config.yaml
n_layer: 15
d_model: 320
n_head: 2
n_kv_head: 2
head_dim: 64
d_mlp: 832
vocab_size: 8192
activation: "swiglu"
norm: "rmsnorm"
norm_place: "out"
norm_eps: 1e-06
positions: "rope"
rope_base: 20700.0
rope_fraction: 1.0
qk_norm: true
attn_scale: 0.125
bias: "none"
tie_embeddings: false
parallel_block: false
init: "uniform"
init_std_qkv: 0.0257
init_std_o: 0.00741
init_std_up: 0.0257
init_std_down: 0.00291
optimizer: "adamw"
lr: 0.00146
beta1: 0.9
beta2: 0.98
weight_decay: 0.0
lr_head: 0.00789
grad_clip: 1.0
warmup_steps: 391
schedule: "wsd"
decay_fraction: 1.0
decay_shape: "linear"
final_lr_fraction: 0.0
batch_tokens: [32768, 65536, 131072]
seq_len: 512
doc_mask: false
train_tokens: 675800000
steps: 8823
dataset: "wikipedia_en"
Each number is 128 + 32 x the weight over the matrix's rms, rounded and kept within 0 to 255. Layers, rows and columns count from 0. Numbers have three digits each.

# down: layer 4 MLP down (transposed), 832x320, rms 0.103, rows 551-597, columns 120-159
# gate: layer 4 MLP gate, 832x320, rms 0.106, rows 552-598, columns 120-159
# up: layer 4 MLP up, 832x320, rms 0.109, rows 552-597, columns 120-159
down551:131191150153138141192105178123082182114131124074124121151148099132170135123083129198143173124132082118184080110147096112
gate552:142089165093173106181178145131139115186123120222136069136113171056147076101130140191107151097062170135117178124148094105
up552:109149161113161163082130171142155104152116103079093134082175101124124131125138112110144091163137150116119189156068082130
down552:159121082169139145105099128157141191151087150136185125114153111165129113085160167066104107130135112113120091112166122106
gate553:152081143120081150157140062172112193119139108128196089145136112156093122192180128109178195068125137082109149061069112086
up553:149146090130131109185155128121153073158102125072161100147124065145091127182101151174076132126166117092116162109144142119
down553:119133131132138157145127126126136195128085000152071050149255138193143134097145117151144255198149125130157099127131168110
gate554:230088138137131121143097042155154186104088159131167119138126126121158148102094076050192134099200144134110154145114092114
up554:134134083147128162155070167108182114189108061128136183122130131120066135109123122102122166175140087142096098109115084154
down554:131185140104088113110156125125067103111105104121123143140113183163110116118076102156120121081170135106126069195143066115
gate555:196147123151112163082136115122120197181059106158114103207073098095146159133131174084153161094105131162149163158135114158
up555:082098095068155171132073083182154049100182195132160096112147180205110112133103068094183102094171040099129111137096125130
down555:091035129117117150120107052147076127119117085128185218095062154124125167117178131156121035132126126140132127134132115124
gate556:123131146173131144163100117123146148177161106170164173113119118076162095145113164131167134165189094114156146142125137098
up556:083116094171088122147154161117141103155151091091151183123102106140115069148106165133106111176164194174125182136059114125
down556:148147163098078135095142083118209139122128108165135122141133115109152111184107069119179113068089135154079149064174103153
gate557:146112144117105153136092146089125140127130139132163094132148120104181122080156144148121171177123139131101100152093083145
up557:132192102111179124145127135131140085157133111139173126134089068134142144108051088149179088160127091152111097109121089161
down557:121147058077120089155130120193157130140121141101110151113081143144123174091118156148134114146164154153119148127134097118
gate558:217144127124092139162170120110138131132176125134187097143130205035141099179141145205168195138114125147165163143152123172
up558:204124154151128116166143152130097147114101076151085121125135092177114172110123124107147127113172150109192138156150129069
down558:126104183148129159075084104156101120126167139138118113154115127104127129146123144103124088138093102120133154123114122130
gate559:162080114132085124146155150108094128174088145131180081109146055147128068098116166146136112187121125151144124108148089090
up559:170130101207097086145170158094122164104102071180112113141155109172110146148124103152154141057112222161123115134131123131
down559:141165135051116145116124108150110083128147124098126118128158156104135073115152141109144123187173012121136150095125184137
gate560:152145162080109098161120155127150206150119141168118070150106086101114160155173133143113157180143095082107083125086117108
up560:133150162074120138031176110136123110102122123143113127131101160134135138077098154133117098139109160134148141133104126130
down560:103110107138124154092118177145129140148137101070133088085200142133111135137104085140061147165176083135120103149132144119
gate561:125123124164096199083124102113092091178069146104183107155095116102160104155088097113200066175176117131105107076074131162
up561:120154094195108097146160084162086110142089116127156131121156089119124076145137137112098157157221062150137086110203187126
down561:169095146125138146146080110163183139110132085122137111107132186169123066062049192128081135134134122095076135105127124137
gate562:163127118205147118102143134109042176147220124139128150132152139038129105174108119110089131085157119107122143127126127160
up562:107102126121136163166041095170132161153062121115162098164060150182141139037183110124118118165068145165139081111148091078
down562:111064092139126162120097151111101102141091126136137118110151087123105159133171080103130151099111092120131120126169128122
gate563:187094141159153174155111134171110181145138140100177181180079214062143103095175113106129112181087103198156142136119116190
up563:122134090077166086190124099066121048123119084186129093127107107175128109191061146117187207128206097090098150167147153081
down563:151102116113218179093106111116158085084180166101084148157111134142095113112115160148161129155158140163081106107184154077
gate564:198122141103128096132159106124100118139174133187160145161093110051111106148094119094138074100109151080067174156179129164
up564:139143136133138138102167150096144100137164120195136177133121120082085124139075120076123074064100114072076177181185101179
down564:145188104154087131129127162113135114149095113104126122132105130078124135120154111128132113121122092137099143165097156128
gate565:187148152135125166143120142080089194110128197155163073118118105115146133095128145095156108107112088176080096105122094089
up565:151101175122167105134091116151146102138141073120159126162126150087121078054044039116086098149122099128128143096076126108
down565:230157095154109171109170124117117198091138155159164081101196092134097125157175190133112130121114133140158080087139076132
gate566:121171117182113136148157139175144142102111130132086158150091110132092155045136130135153160084111183148187143141095120120
up566:077115111091117154150099056129169194096092134141161094105164130128068119207125158129137140140111138143128180114085099159
down566:213099126153204156113126161099159149206171088105199033106164131133146147121097148095102218161186078108096105107141125133
gate567:146117152170118169161143167132090141098080166162117105167145139133078129137121130135134131163117186153141112145136139120
up567:088178150102191120138203142106130115142107162107153092119130087150061143113174068126168115148109190127085096118145162154
down567:149118132096096148108134133120146134142150153113134137078075194124129113124122179147100089089077081131171132097112102151
gate568:183119121121155117154141086154152121130135112153196128198097119120174121164189139166107165081148103065123185126130168169
up568:155097129105161152127162114165138102112123139094146112216133090128146142141176116143101178122160158111134152162100146140
down568:138113190140134155082096107117105146151132121125112122115111145086138143142126106131139143095135119091069167156125125167
gate569:126078122112155140148194111159148116112148126176088123123056123094077150153147148098151174182129141109135111069125104133
up569:132109059105196129163192085155169097099176154112101188082141151144084125131155160137198148154156145095093135048150112135
down569:153102134164123110088140130123186105094140127111115132114133168151123121203108185197165135168132149116178176147086108144
gate570:159100118144122135057073135169122095133122142145236149146115166148133155167147112197109114213119157125086137052152112110
up570:134102154192112165095134110052099117131131118121129187140140215119098104098139092131142125141096235116110092134156118144
down570:146145118109127150117079150158095125108090125161170131136143071054131088140171162143147108121150065179184106162112107136
gate571:146166145130140130141157073114114083136106132118180093146115102100119151093145150185117137171163115133092142112161166150
up571:137164136142051122149156155140091096123105107126112154120149135127172107081119075113120123191066157161152137103147112130
down571:133149186127157081129160103093117124129107117063134146140130118170124020103095167111090129141112090160100139117129092121
gate572:186136122143105117113196091164178134117204158110157133163102173118115095168120168140158085162142210164147096103132137108
up572:099110175169158166149131091130089108157141111137117106148127120079110143178154172099097138087138114118108169157141106100
down572:111137119147094068040152137156157145110162130107148111184115135182127146143178113145095156192138193157152127144053176139
gate573:127096140109083117147118115120104101151110151159158105156152105170066107174140139087189184084210093099094077134170178146
up573:126137104142132162141172149113132130162114125117132199105167116139078089108141120168125182140142138111129142141170107134
down573:071137142111140183125130134121156091164123084117171021139186122214134140112151144110124174134194103101121128093114136104
gate574:117093168133139098168081130173092151102154104145093172186113142117158140127155132106151186104139139132135086103094118155
up574:127096142151146131182114066099143089131125085142114108155101137156122097105069131129123140135134131086135151119115107126
down574:131137124109125095098087125135124126165142107120163113172173068192046120108115203119113178105167104072114092177124139093
gate575:143047149128105127115154099096137109087115144118133161151086163079146133114107124164106157147177161129123148056177113074
up575:115170144123072135106155143096160131143097136065107194155075143149098144068146035111181156119125076149066143177160224115
down575:129145132123156157086154161180116097118158137100114128082127157070188132100141180129100085183121125124105130084081122139
gate576:132102085169137139201188108070144190123165144066140127150115094125129112163123133080138147097181206129142128195107158104
up576:144078113119152116105120118090144059146155152149117113084131135171174161161143152129136056212147139123162137100164114136
down576:125140112088039131146134092096146120122119129090166105150115132128099047211169144192113119161126103169136159178206070134
gate577:185111124109082143139114153113078169094094151137206106184114128132150111126108121144196101125116115144168161084149143157
up577:139118132168046094131089146115065199137132072109147100167114065131150126115108070104170117128140123134111128111132156097
down577:123095150150113144146082118188125130098151105134138148063086102121137100082150172127095148083113097087151085105103095131
gate578:150115127111146119137089103105072059130139140131180154138104125099169129116113135188160134134107148142109131086107091170
up578:104173139158151103155179104075135129131119146143136119134144091111130119108111174201107125106108124142151130089157097125
down578:195140141134106134082165161135151095122069125094153090163134103101050145077165107092136158079143090143154104129138088111
gate579:123064123127142144129118101142108168150114172152164074128101146119117088189068141090133127107127145101131116105154155115
up579:191088124149130126121076073182127089114064132152120125122082218121138106088098159149133145194084165099144138156157148137
down579:127145105098122150131102129114123146164148087172099108149121079141103147155200088175172161122138105116116099087176133125
gate580:170140156147135170170145067111132152123185155125109111154157179083143065143096126132108177090156129115095179124104124124
up580:176182113154141092161095103054187122163137143114063121172161165117103065125133159114133174163185198116171084127084160143
down580:152191125134149054134207159100113133126113127109146139122132093094166131158099135126094094125083173163098092119109127159
gate581:111078128168164164111124148140138106105138174081186175157143161056056154089149180127134136130146176135083104129158130147
up581:100138112144170171130099132122087072162143118111146168166071130059170073118113192071134138155139091102093078136097129138
down581:093162097107078136108179140042135153103082137138147157061088108155064147084117111130113127139139133135119129117087112136
gate582:125124155109131117152102104086091184080104112169153165173155059078130136153083152160150162079130141131107149145116159199
up582:170186136131115067133115086065151100093098104151144132148171160190051030113033138162145067164065143133161088173115148104
down582:173139145103131221098151146119097096115114150138137135110105149086144171118172171154087137136141153135165114147105084113
gate583:150093128144117169196100077136173121103153161143169124111174134143116094145175096137117139143068126108132108122135115116
up583:130165088126161133094153151137140137112140118133099112148101194131152103082117108135123152050113114146068145117177114127
down583:094090154131124119190051099134151140148119071139185071135175092142128174131152169133087162198187155059142112137130155108
gate584:149111116141122097117189050127157184102147117127148102169135106130114071175179095111087162029150204089138187087137095087
up584:161135106112206123118123140150117091165135163172104174118103127132175149146107131103137158131154079131143252161159113107
down584:140147103154127166162137112130164142083115145107137112102109145109135100149124116200117099149111133112142122095166107123
gate585:145114117151161111160183120137118151121178119093149162146144099135119102091138212121117182114121225103063132142163124096
up585:120131141111138107095113120165149103081138082080090200108144144112110110150174148065096164169172087114086117095147128137
down585:161173090117136130147108136123147128085147120157118122135096135120181153109106106135083090121114141188126092030112156123
gate586:155144043162102143142135115124175091085114120110163140118140136105127000165146134126115130098099112131091147082108134095
up586:109101179057177117166086127145123148152089181149076134131100144131174255102117129146086127145150159122142151156180121184
down586:130103030172114164156148115151084112172162140063134120130160104113129086139118162097162114114125091091173095119142138085
gate587:126091108197208141159162058084186164140121140138150120145152107115135058101121137125148170100109140107108138137106149081
up587:131155199082150130115130124132102096127141138093182149091096101147079134100153120095134125133099162107109146122153205125
down587:160102103212158109119155087143173145153156096097123146099187132138139151132135177137109131067155117096052102098150144120
gate588:151103098109082127163092141144027123103144090100143142131153122094112118108129170126144128127141164157140102067141103067
up588:123192125138109127113135168062191144151196172174146143123110139083189138094108119176142083185122113167154139137099120182
down588:112137120071130114082139125218106112100156181136089110129083161127107117188144168149164141156133140126161186186192148142
gate589:090132102161121119183090111085155194178123106154133123106129098136113030113134194153138159143101167134142082169142117120
up589:152147134106110100138108127100129173080108182110105136103134138143123095158176134135131125137171193109096100090189101129
down589:117170145174135152152071132152114135126110141118120127129107140082132146127050113114123140141136067114134154132119126082
gate590:108163169156070126144122119097108185130156131084143075133109117096140102112119127139142120134092140124112088130131105164
up590:147140111119163150088158180143117139138196138175130113097079152160097131083106137110122134084132147122097077124130138121
down590:144130159151093095167099104185130139115099147124099184149127127136146170119104154180095150163098107121098130137143135121
gate591:146134173125181117166143131127085152160188159121122159154095192084117097074147104138121127130137165095109169184105101091
up591:116094124132174135142200097126117213135203151118108140137084163097077058120110142108154172126120145126122120217104144103
down591:141090219097142145110123106146179123108140111094111113157103148202141184181097086108104175146144130059134114139169162107
gate592:153099139076125162112092119138107156116217141119121077203125214133114141136127197085125103115106108145136127153149123147
up592:086082134091062180135141106133043162098130127145095176127149114167112154168131183118123134171046125162162152167162101162
down592:090113147190102137119198143056148112071090164148074121152139084115194146124126112116138106129102179137148105115145152127
gate593:142126113131134166159137110140135096115142143130152169113108083061123115150099085167125176138159098050106202115154128136
up593:085176161125112097155169157134146098132174110059136112125128124189126113101142114116175120133137152097156144150075111184
down593:212145130109117151081132115075144131129098136142123152123076117098185158149093124130182112064125101140157181162142106117
gate594:187110076106130157113108095145117126128117154144107129165066120136146141163182122104131168114127156152115151036110112118
up594:089140096191103136130090135124163149133133126088115152140090087143111103123120091121195143094167094132162109093089105073
down594:109167111116096157104120118119105137131164135147130105150138146220147132079132102139081170164144151155131197133128090164
gate595:144107156119125114127076077179148105108180149175160068159112160143107111105117086163146101062149191080118131091118145126
up595:119152138118139086134117155147137052118099083123116113108116157114125129131178084117121171112115097176137143102125113116
down595:090135130146085112125128113127120169066165217132075232188000105069137109141134076124155056133019137116114112129140093199
gate596:119140088049112145069108143111092104086204116144110109159111140091173171149163128140132109097189162125123124096146154143
up596:121110073203133164167170115135113152090130112101138167102122134123090126138147116102125172182145111187119083158102108128
down596:098099166133114140158159151099108147170062146146132078141177112059128067117157142129124171128162150155137157127123106097
gate597:158116129102158165141187100161111160124185142128183156139147095126149096151128170084151144140152199133098110110137084124
up597:168139151062117137149083176089163077105095142116110114175144161129135129123161185069141085196158081132104129117091118112
down597:159058102144123157161139137173124133198146118167134116141163130135122079138103090165173163112103163163102099145082131099
gate598:137112117191094150155088059141115108118152118103096165161134148116167092129165153119147145149162108087113071104114105122